Part of a small language model's weights.
Architecture: LayerNorm before each block, learned positions, tied embeddings, normalized queries and keys.
Training: a variant of Muon for these matrices, 163M tokens.
Each number is 500 + 25 x the weight over its row's rms, rounded and kept within 0 to 999. Layers, rows and columns count from 0. Numbers have three digits each. The size before them is the row's rms in percent of the matrix's.

# layer 5 MLP up, 768x128, rms 0.193, rows 0-108, columns 0-127
098:503454496485501486552530543501509501444488480539518505518489452557518504472490520491511501480488492467528529488491532525543496522522529528457492501499486504525473503551528505481522495467484504500514479523506525520470475501522525477489461468521435532495492519474476503467458513522513497481551479497464515496540550458544501516497496523489507474510476502480462503514506469473460502486487
095:494510513499461493539501476522500489506466464491473519483517466484500507527517468471537471482510526486487521507514482503499497486482451492444547462507486550462493492551506489495524516508511497508531524481498494439502496518434509481491502508509529489526500487502536492517489554475514511505481518533508512510460477504549505423500538507540515499530478484539494523513510503438473523476504
097:493525546481461465512529534532523502491502531492496530481529451504511466538439499532445474491505479521515470487528479485527516514520526487469492498516492469512510502496503483482543510485524493469505515494520529485504528506480512520532538502533554464461520497493445492506495499474498511523469531490496487481456454483535507486501512518518493485513522515476464525466467466476450517549528
101:468524491473492473514539530498497505517500456475509529467500480501480528483484513501527511514522514473528473468509541529493468541515468521496493529532489505475504498475476486543550495510443498496486501492496555507500514530512520544495521490498474507504530436486495512493504503506523502528489486529510528509446421488481456526506485497530507481564500497495517465506479478461493552481471
097:475498520502508534479509521479471521522474531525501501508501523509505504468500537461499485522504531501519495495422505503545507486460498483479496467458495500457520503487509497513531447453528479450473518519480500532513500478472463501544495462543492509510545544552500508491456454501517469497498502519487481532481505537527513520454470524500550484481501499475472497504482523476492495536514
095:488475490488491449480497509501553476496513494507522504524497518491468520443466557528479533492490502494495474480519559509500464460492531481511525461465507540504523516492509510515502482509469476562491506467556507477520500495467485520465549518512442506504502478509540478493498481529454549511484525502458541481488501479499540526517554483501495498500506501521497503519498531505516489528483
103:482508497548538508474474480523505504474531482495518507485480534549522485487487525502517529506470525494527500502490522476506517491463509492494500514497496510505505497518476452505502481444491458497516575466476482455507467486510513506512529531518476456494477575437525507488520480548498506508441522503544486504518498477511530497503468534500490530496506524497482484429524507507476487502511
105:509504491501504454504507476480541502471479469531497475507524550527513528498475471509530516510551534521494476487500519538469458480470472478530516477491474486552508504546508473454498541509488465555484511528521489508477531505460531486510491507495463552451489498533488468484502514490472507541501486509529525512457508496496488517511504485548492467521492506435505501488515498472473489490539
099:517509496475476454458482478488489478511527489494484493542535507518522494456490498505481487499510484502483526483491550493499544493489540489432503442489538525485513500519489523514489518550533501511560531498470508514510490487471509538498435515498504498499522485442538492497513471503488491480462517480518514533459505491516501500540483518473510467503517528552477491493493477489484526518568
098:477467547556531527492522518514523519509518508465481496465465474515482481459491501500487469511480460490508465490496536466497489543503490514506481503490537472507540502476547460447491512501498518504519503496464539512503551530491506493517547497496433478513487509490483550519476498535533510466530490468519494483528516499532489482497479547533505531467477506508505510506508460451468476499507
099:467534517477515491529427479513563510510563494557483520483485490550490488483492548439492511469461493491490487504498489477544513526523484469521511503484511490500492511496508532521506527509506472490520518506467512510477495494472495475492469498522515492511465488480502513491501521523463556489487546503564494510488524532512473489489485517483465513554546501514461511474506506521457500491503
099:487465542529469506528546528513491478531519473488528505557494533486508503479519498489510462449493496455492458521508448533515536525494525530507449476511474540489489488501462517522539506549513544444523521553507525460483487556533499473488510460481506508473506498529489488486491506476480516477511474490517485515521534483485500455514482506491482491475523487466511485505509498475516480487504
103:522473490552474484500473527556482483519476496514528512521541481488474500503498520478515489450527472524500489517541504487541514507485526526512494464478508498500477505509501502498542480518515509442473504518513461434489534522486504531526535531510520475512507426517483516502507539459535489476530501489490532481548525537501457475502509448531459483502488486501487497477510517477491492528514
093:501481524470488522480513528509525468477487512465469473559542544493508529497502501491469495494552504530534527513459483504469501504515524443498520500499532511478503479528466450482532483484516471460530511495521482512487505550479508541513430465495510525553470503486508500540484496545508494522529500487486498489453501493455490481464516480524488481464510499520486473482531520480470495493489
103:471479509504518462486522525522518526504497510485478481504535461519463463529479465528505502495492539471426474490458512538510506517495491562511482502497515499516516488531541492489484510503486486524507448531531498525443513477518502522464506446515523480490473513481500471511489508511530506484481468525494515528540477528513483473575469498490521482522471515480523487537507482529520462505527
100:498498501508454475466530512484542527448463524519555506498464513484490485460469495445489503507535431497521558487487532479480502430466536517483493497484474506550542500502512507481525507522491530501537504491513503495519506503516510497516477560513475520521461463506489499506486518526508494493502499497511487491464514505504480504460462510525493497509522524491497526512476571506470484520507
100:501509505565510504501509461468547557494491468486492522492509496489478512479515512505476502497510519509530461514511515481474504477492506521532451460485499507478499518480516499520471488479498498504508481528469470499423510532515542520489463439466517475502535484500490511520494504476481563516472492515518494526519538529480504459542481515493538446516492483523526554497543465520490507513501
089:451523545537498502481529489496470490502494506499512499514545515506494455500478470455513468490503509494530467519453518492458523496521524510504489476483443466506502540510472467527500534517503504530448507506436534471538494468517493520486513514542523525484478531518517534523461528471490483459502494529481505493512475497471563465498550480510482529509502535511509507479475503515513530482515
092:542478480494456491510476469492484547495487537455505484480489494520476487470529553456499508495475562501466489484499531451496473442525488514548557521520509509465461468504507490507506489455508469492507522538513474525492496518502493561513524535520537492505534503499482526499491499498501492496547491510505495525492487472512511484524474503487499494506522510501518458430473514528516487467498
092:528508518470468522464494491519515539528496512498479496537463493477496466464449502519521467502512509466509497475506477497551523493514504477531487477470511503511545461479443491510491515513498540469515513524474497505462505480498498563492511484503482474561512490525535533500506491488511518477477432511568477493469522531524496545487478488489492526538493488510492533451504534499513507519506
095:459467476506473513472488551493507487507495508483489459533483537522462446503474505466475509495428490487537507513502514506506498458505498483491551501553515523461477509518527528523477519526528508498491494529503558512503563508486517500511508517497479494513457475537498500500534487485484519487488542512489436479501529513501544504530494506487511467485441488485523488469515523533469510491510
094:483484527475494506519506470517481525500487486516479489510517464504492509491488541513484554489513500534515501514500548513437534552495493500520486471493497542513493482546474462474499501527530481488450507433532512504475492487483499520496531532529470553506507447502488541515467478523500490514503533458484529517505474538524523535479491521503543520501477472486472540481467506530488470529513
100:515506495471503482464509478498488515544511443460493484539557499512519507487460478528526488487470493542516507465451487490477524481501516504488508504489480478517475536490474540474479475514466480518496544434455509546524530511485469541539503466510473495489478513485534541491478504522503492500500492535517505534500501490482492470461502516531506552540549528508506491533504501479532519498485
088:452489493499505499486512507509514466513538535474526493529463488503531520461496503482527489499470489524495503522518515497482514508467498514484461497497545504530488469506461549498500522521531464486494481474507524506494547543451494519532517443496477537495483545503498530493499494535474514509525485488491524482518531475507475522543472485508572494501535524476436488521484486529458511442495
087:444494508509462504495519541514536477474511472477475468524503510501492527471469517507482503550494503552448528477512487506512490498531465479549496483520492497468499534492494447513492512508514507506466525523504467548519484518473517490491499506443500483480507494507542503498517485489461516513569456496521486515471479499557518495506522493526467454555472510490457490486521489521510478524516
100:495498517479503489502520436534493519509506517493505493518518500486470529511492514530465480499498465494514489507514435496525501484509501476531579524512509515544463493536492496537514488499491471508498496468484485446509443450482531523515517459521521449473537512512470512551526487531499499469520498534438502481486498515535473541466455503510529474517485499492517490506518530499505488507504
089:486470491444483495500492534435498465498520503536559482511482561472483470468475508462524481506459468513494503519487506514475449545519518516501533519504524511516516436510482523508486480534524500450510497524519520496493505511473506482470505543506512523495524496512500530531481514494526514485502483492532518488526516433454503467468492491522542469513493510516499537506473516493476473470490
104:549487521477470507552510480482497502481476512510544525480479511522490475534470503451495486477515481488522508479499519525485480449468533476491520445461456534509496526487501528446508485494521467494481505481505500543515498508506518551517468547542487480491535502528492478533502509517500516496537463484452481504555500537497467510486513458502511490513486494504510533492479551479454506528507
102:522505512514496475526460503530473499497501489492500494498488502455470491498533527500527519505531439476523488478492527489503516535504511497482483521495539497504488505474510563450471483527512481503487505497479460503483516518486505508529507513539480474535462560510495497457490506440517529574480500510535525492543496535537488468499484430536479463503498529523507513515478488472477491467513
094:457540500470493503491486459508456516489448506543473465490516514537468507519497467516508496511573493513510477494457551500533497520508488508484520445458517489494491473528454524518541445482536473488523487503520506511501502471496509551488477492466513491520479507521493500518562489495506503506494467503506462502520511548491517515512504518522490476541468492489531479493467489516487485530546
095:472508491545483491546513457505466483501492496543519555480487488499476513515465488542532474499472463538495521499501488446483524500492488527548490501502504503494516537518495513528528495509487505497496487502438478441509510482511505505504520457545498490491510516483493476527500524477490486485505495529511533495510536527525483478485542450508504477505510511537484537457436570462501478492484
101:485477553482489510478551492541512512520459490500497531484472499501486482481490463523515508498453520489483506447500526517492486547479462510478505506484532492531459486440471500494516497506494511510527486458500498517505510496525459496496519509526503539545532442500460520524438512484515448522458546540490501501506528508558507471552501518490479497481509513504535479502488495490501516526498
123:473499526500483500477523487504523486539538431443521448483525506496482503480496504481521544471515508498507454525484492493495543555512526488503482534504458537482502500493471497483483507476481480465541509545502485493526517545537525445511476492467508504464494483518466508504512503486478522489520441492509472513499479515496554493490517534493535510533508533495541482491485500494468541532492
094:494505506526502468509503466503490533527456462496529516481527517480498501464514494505494491517494478513540487480495493531512504487517501487458481492490469530518485507517473500520488491437491491512467484482527460512486495508515510537526519502527483469544527522524493577544506507497501484521536520517509487476496429499522482543487467509583538521496486492489517451492500472475516452461526
101:491498447532488479470515537524526538503459507500507519500525483515483482508461488507496477504510508507527497409474511455514543493520518527493517507450495514480470492514515536498527463500488497508494530526528487474508489524477509531451547490490506495543521517491491472490527518570462507487482442489500496525469475505514532520518494492481518492517497467448505505470518521522471477459500
099:517517537510488496507480524504482506531501478515462498507441521491509506476499545484504526476488469510516537565482523530505485479443490497470501510485513523516516462529519468487494514524459478491534501475497471530507481487464502492527444555494504519542424477499497514538519536543493507494470514493503481528486520534504461455486487464532510479516500494531479475492477487520459504505528
099:534541497477482488494488484447490488551470531485484514502475530540488495465546528500476491487496550512518467501475540525481508518508509524544501491501487511483504546483491493436485497504565527486485526507489506530517462472470485510498467545509493495469490504509495527464474504480477487435484525516466489485531477503548513531528514495489533460516491531475499510488528500513544531499479
096:483510514538523515476502480461525496413543517477527519473487533545478487504528514493496452457512508485499503479521459494438492522509517480489524508464514533498563513488466514477519502489517488476508508527485496500548512506508499514494481481522481546524553488527512515454512470468470510481534523539487532487497473514528492494492504494504485418506507513474506494479486483513497498523504
095:530468538513483484487517556503495541474485492494465485466514501500455497522507484487485532507472509516498458501454492508464524477544523498489510503490491491518511517501478506467510441487524456494464467480493481513507475501513504510519467479482491478490529525517501558497512515544507500499512499517494473573501513463520476533528529509556447499456562534487497477514492519450497509500496
101:479494523511489524540511504525502502531514486484537501499544544525477470502513507468513489483494485479479498466488553519484501485447487526498505512530535473541463500489478458458503452504527530491479533509483541529498511526457494510548504506499491496500482475520491502466526473520480478502439502489490491518499514568454541482508500503508477485471488550462511474474481470531541466503521
098:471465503499446483490518501532530493460532458486451494505496503497526456484478462470479471494508480519472527517557517493511525516546512463522517467530488530494504489493486538478512519481512515474510479527535499519470538517513491521496583542521469475511503498478501494533468503459513534487499498503499487461522541478522495457481490464469533497518530502500519483509508533487537470511514
106:480505492487526522490491551507513489464503450477460495533508506508497486453465463497502531498513496491500538459542485535471483485523513521561547522500491466490482504497496536518500452500496520461515491514516574469458470535495500482521529520511552526492528487523484492487520493475465459506524480478530510508508496484528531514497497512498528487464470511478472517463513501477538496476549
087:486493541463506509496499456518492533511554526517483511511501528474494525510512487521465481503471492468521479550473485509525449511523481543501497452518555481502482508482514520489517503508482481542525506484495463477484527488483501514492491488522502503543468516524488507494505483480478504475442463527476521508513507527502521526502464495466432496493481545453497479497518548515448509559517
105:492501504478521465567550512544472497547539483478541534505529493473507496532469508502466506509487463500464546524433503551483509512504506509455544496513474471482448512445476509506520477536518523513521493525496501490495488491524529476504501493488497479499496510467517481519440538519456528537472504513501465504511498480517514519519481493485501515488530520478493456506508469504476496481503
096:513478481522522478509491506502507489520517523475479525501537513502504509499505527490511482491514529514512497539438486539493463480462443504508538543487513532516485477531501486498544482515537479423474510462482517477496496511441487501523489511490481504468507509559529510517485502538465441483481467490529504512481470532486522528515538523495509478528468483522473490514445500489541484494485
096:456506513486507478493488514476479483489499514475528476505566521544510492506474479546522468443493510502517465524502485482509452499496481483495528505467474475527506491480491525490493524500527511521499476498498495503529509566532483482507526527478489487504499493465497542462545535507527513444560461495538479495516487489506459484508469551480522498541525538516507514499461469487463512511468
100:512460474539539486450496494519484517535513549526516467461492522508501520496496553462511517505522483497525504532490485514467471510485479469506459530491488522490469508522480528435484487496493520496486581475500478493500504534482510490524498577545504474452502469551520506521507485493516484448523486500472487489496510538496485523507504515505490469518488518469509491519498501460503462495506
097:477475500462553496508502506461523513506520506479501475487496480502450483508511518532481510509504528464460516511532490510489512505495505537507488508470513490508515502473484524536509545505440561470544476486469518489506506506519521503465450476547521510470521481457474525541490524478475484449491514524576536505494548485514519492509486490522486503504468498511474466462539508479482482505523
098:513535488470509480525520555543492479522533477447472517519514523535462502533496473487519496474503518474525436478450505521525507502477496518479508514491436511474483512495526459487486461528532487536477490483471537496494525476508478482497516448517489520470542522536521539481495528521467493519515511522469530519517502482504496499538494538472506470501511514513480490518510479503479441486475
098:486507519472487514457512489463532486494455474486495477555493491495507488480518476526468534495519580513471528479511528507463499539543495493488496507541507492508476493523520505478494512473490502519499496461548471527472547478477491467475484491490465464501521489531581481489477513489492514490507511523471502522522499527541507505501444509483504470482506512539472483541527483467469514512527
100:490473501477506495482555488466529483541486457510497492489518516520485486504520513509478502500500523505487475526505532521505535491479469518459551485453498496498491550477514482475515501500519519555469516494481501508548519514537539481455491499492472544472496508519491524474479471532518542496500471530481469500532457487499496477497476497510536526516454525522481464546503495497536477420513
102:516458497492484505468551509519535520489527499483520512508523525526475505471472540502550526475517499495502452524496546484519502477476466518504444487483469482485514489520506528475523492540490517501448514473500490527505495488467489461496521452535548483534521450509486486508497482509526509476541505522495503528500465470487501511493537492474504488556521511467552477469476495474496533446504
096:495507477556527483534485491484492463493493534526480525530482505490507453492481480512479482495505471528497491515500494495494501506502520486475506531471501510535524552505484499478487468498528492545520515488457528498467496528494511485517476504536501598504488469483466503518469522510523538486472497527469426490481482514553465492536522519487554460474502518476521511475494503491485529486533
096:489458481478490460481511529466523529503504528449465460520503500510475529505499516528505508529553503534508521468479478489514505533510498493519493445460488471567492513534521528491493484519497469457501477512507546497492497456493512496518525483514493495438510507493479520519498442533499492493484495501507515469530520507537533480498511518520519489488423470529495539543506508490467501509526
108:539482468498479512498531512481531512465536488497518529537491516488478528495443492520464475447531459531541505449556512485527506487502473490491483483447488487523510496503468521497480487544524460535551527488474488513475505501461548538520470512509510511487506495490500502546476520490505529490488492511483486492499471487513458507557497496546501463486482502464472479530517482484511530519485
097:476477503503510528463498481533493457489509459521517486532505492507482497538461525461520515486480577479493491498495483512493520501496509492469492495549475463468471515515487522473505478536532489503490524540488483511514513509528496500530484532481483508489531468515472456521478469533523501519539530504531471473479439513495499472501475572560502484519487510470497499474527525468498491501447
104:510543520517548525476522471498499442531479544497552521494444530515479455464483515495493484528503506487493456503454485513489514514508466518469511493532503495513501505522514491473502487522506508519514491467472484544539507482506520476492517511530476444512536535500532481499477516482486512494473541528521505509508478481460509494502475510481509477509475520433505493436494553515485519487459
099:545516509518471453495491459530506500503502514515505502495480510528477519473482519516499479487479497535479504493523526512509513532482497466517493444481512484484504509505495551538554492542498454488529556484522469422524493512505508468491492501520494499484514509468476482517497491497521508492511490445494521487476535526503483504479489443500555516490529496503513482573472550468525474522483
114:468505531476483544522503515466502482472513515462536473470541533519464500508520500473472471448537479503539470483450482479506509517489484527523442503541487472468524511523495484539466484490456534512490501546511542464562481513514537489468480470514534491495513476515508503499483480477496516510499497491513502501518507462504540469506501508496453482501515495507491539479481509552473518493533
090:472464545525490507506494506467505518484526513528459536485505525480526550431495494497505510503478535489514507472482481482524480490473530476510489477478464476525494523454477512496548494471496514497542510537524505496485514503511520477494482532460501492509510461517516470457484515549474518523513509485528498480509479508540506522557492529476503512514469489474503493533436526491497501450564
091:511492474528488475456466550522492506505512484467509442542520513520486496519513473481497517486511465528518486533496478485511503494481502480519520477514494460502491493472457504494536532492456488474500474496522561508482513480500543474509514481512471511497546480462481542503546494532490499518499509511522449549512501452490507471482508536544494473539472521515457518504478534490549496467468
099:443461541449499507542558461491490488493521521511485477541505505507522476470525518495489515511473497497501484510472490484488539461478517494561536510474476560467510498504499483504478505481488517523501557516513514472501497500530479508512491493532477530545473520509467562545512457508472534513501525469489479518492511513481488509491478467558468511525502505496504487492477463505464474502512
121:498536527488486489517531507520478501511542511450498496472477476465457514493482519477520529516468510489478530490491496469488505470503504492502501508500541469497500472497497506482502532477495568481506490565471499485507526517450506464498476519530440521520448496477563492462479487525501458507534478518522537467552499520532544520537476482507521486488483527508519516513501502483488474484535
102:480551487509488482527464496565513500489485532447544489446522479527492497516474517498492498479450511478501534492490493515485479486462509469475528525474502514492479488499437533530474503497501478524529487509513514503497492501518504523534435527545467505517512511480490466460528499493538485531505501556548505509457517491519490547509470478490511488540506496483524529462494495495507490478468
102:464547510494497531511507495497516504470529438477510516525514516486461474544489476500508516470498522485520521456477544512482497489488483547483521518527517495478510500496466456507510470463500513515467462542487508520523502549481506560469505507496509530491496475497527557473508487533495532499521445470479476481470522508507468527504486575488528482472521499502514495535479485488495469468492
105:511506496525506488505508495490545527507507486487472518490518481466506504520468498519483486477542524498487499515536495472488477469507510515474508495482544503507488487537525504496500500470501456461479519567492579495522502458488534497522512528514486473575560481524482520481525519497436512523487509478496503482517486487512478469455515485483470496504535524463507477446492510488464520518548
091:523541481469534507507539457531554480561478526477482495546515492536499501455502492506509441509487464490501494499551448500475505476519486531495476475492542492480535475525510505516497505493483541468506512504493473497471488532461539458473511511487494507471524495487515510478495527463485472485515549474522539481517518487487464514539512497498472509473511520497509489538514545480508482459514
097:532466502525495498482488492507530487537501484515435515487495491521485457472519477530476477511488500471462472474498532462514468520527510488501472507520558560484489505526493493505503480510523499503501469525425530499481538511503493523490510494498474519506495530538507492524472493539514511446515513516512480479550511475576544494529536451517483501477484503492480523485518472496481520493472
106:490537529528466526495494524458492525538481497482474466507535471513519468463528489526495480475534523535510504454503473539498533467494516528490493514502451511511504503500491470513497502451490515472528550505522486491520473501495529500529457525524498467513545514502495518518477498510519526519459445523498512468532470465494533515509513493431477463500544492487521472527503512450482502474512
098:494515514508494487477465492502508495503472501477484526493496500534507521521471410458528495468495509517512517454471455504466515494503482517471490463496493541458492484468507512491494494487502492482542534515477483516535523534528502530520513535465488542495545514525519478488499505492485514491505496487564492472523490551529506455558493547486487510532484502484494496523492501503438482484548
082:482524514496470493473511476538539480506505459542511508492530493455481501506475491508487529481483463504536537521530506482463442497473545475471495447495497512484486499523506541497530474499499520489531512499486460505503507513519506473484557497439508556512518501497449500519509484537535534510482501469511463531515498484458507510494521512513455539513514531523468468518451517490497475523516
110:465487518453555431498509527484491505553491509492471476489525486495501523490498496507535489474505502481561490536482474534512529478495533504489511464486519463502479503504502524527454466483480472540478493514500473477492551490484510527495540454516469475452492527508504493496553491507471520494508477547480529472512479491546467503491497508494515510512521502533480519473515563510513486519527
098:448459502511541456515521466486469441489494503481525470478518486513502471502540522483490479507495546513521495495460498473503503475467520491518502533508473467542454510518465507478483519471521489509501529496503479518527534520476527495518472538503488452519529480568516512511581520519508468515499474469471510479481503461506515474485514515518499469533507490487520473511485500544526520482501
099:472491495519568501479534471498518485510483507486470503490466508518502449485461520508486498531488496480532501507506503499482501502465530505463521525488472513557430481498494521458474497533447495526505522512507503528467524491518471513495483541540512517526483519521487503526501513508492543504509474534464478464500513527492549466489541556511464510463478486481504528474446533491477511509501
092:473462500492524520535522509515525483538511516475482533520427555516539490527501538467521513486474458487482471507458522512475496462505454476509494497506527466505504492483487506530501522464487533536525491499493483451522512476478515522483514523474486504507456530550526506519549463506504509464456479481493490483479507530516469530479483491502491535511499553519486472517474528541499504471502
091:490507474470524484455484469498529484483508482526518474478520511516487448534451522477489493468557476510492528543523489506493479472517487496426480527505562510518513481522484505488530496503558517516519495497524483482472499551489524485502487500468493507490492507521483467475507510529501511504444489473496546523540519501509471444512478527510461509513498566502529485486504515493484527528500
126:455508503473485501491517504517501471488508448447489451534515473494524482450526492550511501488467522450501484486529511476501490542527518576532502529533490511504476514499485502497499494489516532512485512533478511503486513520451516486518508526479531498493533469518451470508473505461456528503487471530531508484512488466546525495452513544508490486521529539468521472476505496496518522508502
112:529467511476545505510493536520515463477510498483472508538503519516459508484513519489459497523484458513515493501496538468473504503512528509478547470501467485504455505487525499492497500497491476487489489512484488530448507512469541488470471518538479511511501505534482509456438501529467508533524531472470559539500511545456485510513525505511522502520452527493484503479513487469458524558526
106:466472494478509486519506486478479480457511525512507520520549484520500503483490494518514457447494483464514493503487523476487496479483475509509458525477515479517512463482480475509502472561545520473524509526465544491492530505504524491504469510503509496451518492464494500480537471506442515519449549518486506478498462493494547550503508512523542479499541516541471488492505519519560470485512
114:496496533533477483478506531531494473467508504516521517477476525548484507533490488517460528475497525542530487478507494543473479476507460529474465515482483504523503522544491474515520466477476503510517523541481467468540519500497502526510536511512489448542471495517567487508486472500489446498481460493498522499492484474495468480490502449536504508533524481515469494533535547509498477484540
090:504509482521506536539558497463484506477504504474488514484497547486496512458472489502455511488529484495476470439478492496488500471480493472515537504465546523494469454490454486469479499524489474553525486487498515516517457477521493474499537499507491469533489520519544540479497509552489500507513501502524528512527493484514502541519507458534530509520490510517465513545479490531543464460496
107:471541512481476496511532504478536475453531495514504473495518466489492458520509456549465493472503553500491503515469533485508508512444511501518491529494532474518461508527496497479514526496484508495485522480492494539512527503459517539498472541479470491485506543502465512475482490466488563490475482504439534519537512519505520535499524524540468520526483489501477461516492481492489474527542
085:504543542499487505473515510521520507499520502493491482504470517489438478471500514506523506531529523495518457509517472507546494486480478489503523510473507509480498485499497481504514508523559447510507476522483537485462497500525490493479491526464499436450453541516518506497471506481492516488537518509521509481544498461509487543491489477484496504527521507470480515497545482423512452456543
105:502512542530498536467511483489516553452520544512481483498503486579477452508502487463498518463488511472494499472493489480486497490442508539522509521513486482496476482534478444450484509476481524476501498525482484470490500475500510500517498517534473532526498540494530517450477514500525490510464498532509507550514493533476535492509505469480483478492484551524521492554499478515510496487526
096:510508481484488505494498508482526485552462531520499496522463500517507457513499507505500495464501502482494541499500486512477477526467491495499506502503458489493503482519517506510530470457462519483498533528513482515477533469552455476534482484517480548518504486480524475527477503509461505478470514537505478492584458503442509454514440503503510505499535539536520501495516507506459486519557
099:495533514531535526519511479473532540521544490480496473512474559555454502521494523500466498501495510478513477480534490468544464441511448510456467477482489500497497500495498501467485481530524481487505551513513505509515490499466517505475439496529490487496481504495525498488514550549485468523506500498502523477474473508529540509509498490522489494463519473491541535519464490484476451511515
099:507475502467532495498505525520533504504496511500461512502538485469524472474475496478515499484504518521512519513513500517513540463540527504489484500508553501497451499509459492500495446490506519488507487512507490447508505559461474499527526478450508478500495527537531578486507511491447516486511506473475549496475460481561475491510486508519455496461505490556511485511510481479494523501535
101:522509571527472462557506489487500499467492515501506487484513519492448469476560489540528483483500502488508503479479512499494495462480515453523480512506513520456497467491473514508496480482508528494517520455477506488521469538500435486520497557517527497481501517562497526468496482517504545479517498531516506543455508520515499509510512541479459491460481502510494508507473496471491492490550
102:504480531529545498506483494529530504537543503483457510491545510484466494508469473533510518531500530527531505495474504532490499503455530508531471478469547500540510465480500524480484459500472511522487500476447488490533505530535508497513495509468501448482458514514536518522478512517549480442484477474531497497481475543508458516464475492524473500496469525497519484511521460480520477525501
092:513525533473537469474557482509489516447499518498494502504508480507499472434488443530450541533457480489508506548479523500495465452497501490494527475454495514504485510516508523483524492511512544498520477522521535502432500540507492517483496508462515506480449531471457515508509497499488540493456506480493535518533527490467510465484520511498489514504508482508525504518517514485476524529484
104:469504536495478440518515524524511494468441501514506498490503510481469498524506467539498499471490501483528520567491469527492463520503530523477510467484505481518487507487482473520500520530490504477489494530550494474466525505463491501441513489498502474502499495493532484515511534517527537502456523471487571488492553450516532464523485506479539501517452498491472531475497524489476505520524
098:480505516461463470459517500519533512491473497475515522536534512469492508519521473471464487507497466539534492483478491511557528521490485534511525513507502492497541481500451517452483499497468500496505528496453498495517545544540534489471487519479450532502496534471505521514526484520504511509456495474519491549509458469516492455496504535453468479530492544473498509488527518525511526517512
100:492465464505492527514532498451521533481490503466445466484482529492493484529498518460496520505532500519511484485473508524502484498483529460462506497555495488540504477515509508473503519484535466450520505526482492525512497489464518562481504580510489480501530514501525527539465529539505506527524485515511488471508496549496486491517534516506454482474489530520498452479462501468508477490517
100:524469498503471475516530503576525506505493520488511525539513487442472500498475533521498548489523542501530518488502507525492450463537476535481543502485536529510470489464487513491508479516505485535497503526504540456486497511510448532464511526492495530516482494536520487454482498521518479505496520494487521486549517470462508509468487457490487462511491439508478472478477472509492482491503
093:482506524476534489495461525531485498558554523509507490505496481506518448522499465507513504486539475519478467505474476470522495536531534477495495489481502474514494479444519464517515493514527507453546512510457526534528497506476507521502528522515511488517528512454472558552512503478514508491522483483508504506472514448504479492517442516454493482510490506501498457449497512481466506532483
094:472526528476563508504477514506493473525521460529473465479482502495472502484519491482523469500438475486531479519488545473481513537484485451484519497499499501482522517461526531522508529464481503484474507506472517527522520487444522499532525499550443465536458556529542535496504473493475500496508482457486517509516564507478500492491512499511487501516519516511504530508467507485497526506495
094:522493491485499501476509485526503541485509505473534505510514520484489455478471460459481498477500505532481508533488522471437530464490465478471524474502509458569558474517459529514501523498518481568512478488486493536469514493545511489482479526503490551515491478493502486487447509493494540512487494528491536496497486513481478513496547528530515460487511513444480531517486515478513485497485
090:502503481473491494502494479480515495497507497473487425495512482499513445510498570507491510506511506493521508527531519438504542496487478490530458506493525485472479510518491500467473487506467512515471500497456514498556535515513490467504480513511510498502543490495454543479518514479513512474524520487490516528499510542542464477521495459468496512484517552481517502458513524454513553557515
096:509466523552494473509484509507502540456486486509488478526471480479459496492481492496534483531488451483489480538518490503492500505496506471479545397472470507470517492519471536524477469508487478471531528551484534480500508498518497491462483459559495470517519485513476513491506499479526499529527514506514516518527525481490503493485537484537472488517527472487495483534532509545522531495510
099:498458551470499517515522496523514516491474499481477516510431477521457501506499496507513509498516514438510494488479500493531466512534550514490522523455504491496475517493468519515484489481513548504488512494505482515494482503522499514494551494476452479489477507534520528529473468541510524518482553506486512485506502543532454462520455522505549478478504500500466481487524511503474425528516
111:500483534472475531472504507499511439484494501448554502503511531494505491505490506481480523490500517474533500464502471473480481481483524534483535485502465492525468483478501475501486501509529553500504473502548510447520536534504503480505495493492544448529530489518522488447492473547478509480492503470518481497478481486467475479533538544499521482476514490476525538517503549530490486532546
097:488504474474510470527475467503500505512537519500397488498511522489527517514480531481432558446547495492483501468530505510495520490504500511508525502483538516518513509494494520497530475538495461491489522467497484486512488555526504492486529490511497505484468505561518485521521485495490513477484474495481542453473493497531479527509505486508519501521510511497493533541482527512451510451521
100:495511516511514546520480496548491500519484438500487462495501541489517443501491510494466535495571444499537472495470465504463477459485490516502465492475498512517515483492483484512467503546485528518444466535491506496544512463484525488521497515485519546511500479503519504481502479505486518490504503493526526480550507489498505469492486489541494514503521493506484586526468483494518511481518
097:514472536455570486566489481468495486499488467479488502494509508470482498535463558535498486460511528484523521484510481488489485468485498490517523504548491500570484485496520544474544523542486493500489545475499446471515460529475500530484526503477506526503516484504512504491526527536488504487536512493505503498505466507478493477446543502506515507497502482524529466512476473487503485483530
101:513500474513524473489497524507463483575487452503529474463528504498475517505471538508523513471480461500539519523494537501539483456469491525539484468506514511557488467508530493501459472456535521515455510510516484484508503534484543527493495511469473472513526525511516502482513479525488489495508524533517520503513464485459524508476516511499500474464463528501508502525448464530514482483462
097:489507523488494486547539498478527494487492513451500479527532452496547469522507513482507502468516521482535483514485514464550474486454481491506500468489505541479509519480555505475494474502474478526461518508481486497459521497545494477487509519486478551512543458496464530532468507545501495495499530473462481515482478474495539499513512517530508532494558525502491461525485492474491457476510
110:453509523558455484528526526491539457493528497546458505454495525533531487484487483487493451507475507480482514518491521507485489511519469524537503485531488545528546508499485496471489479469508504503530491538496521502506538514510461529481488516493513529491492499516484505491508471518492484477494491482495482483473475507525497499489444525453475494490508478490485569489513519587483493467528
100:502509498550496500532502486504511502529491474480466493528479501508466480469469461498539475519500461477488553492524478493503488489514486500523501479496513454503476502512504541506494484484515526562504542507505508499487499472527482513487466476542526512535465516468482492509491556526502510510488519448508547503465471510536507468455458486519487501463533518470519522505511540496459446449533
099:499503514488537479516494505480532471489511499507533506492512480470470496485522547500496491478557530486502472458477471495538513509526450491467468549520506481532477517516519466494544481482545458499435520527524538509477495493507495514536472521548540459530515499462462542498512518470514499466481548476499496530513505505497489507513490458505461478500478514479523472519502479478482464496519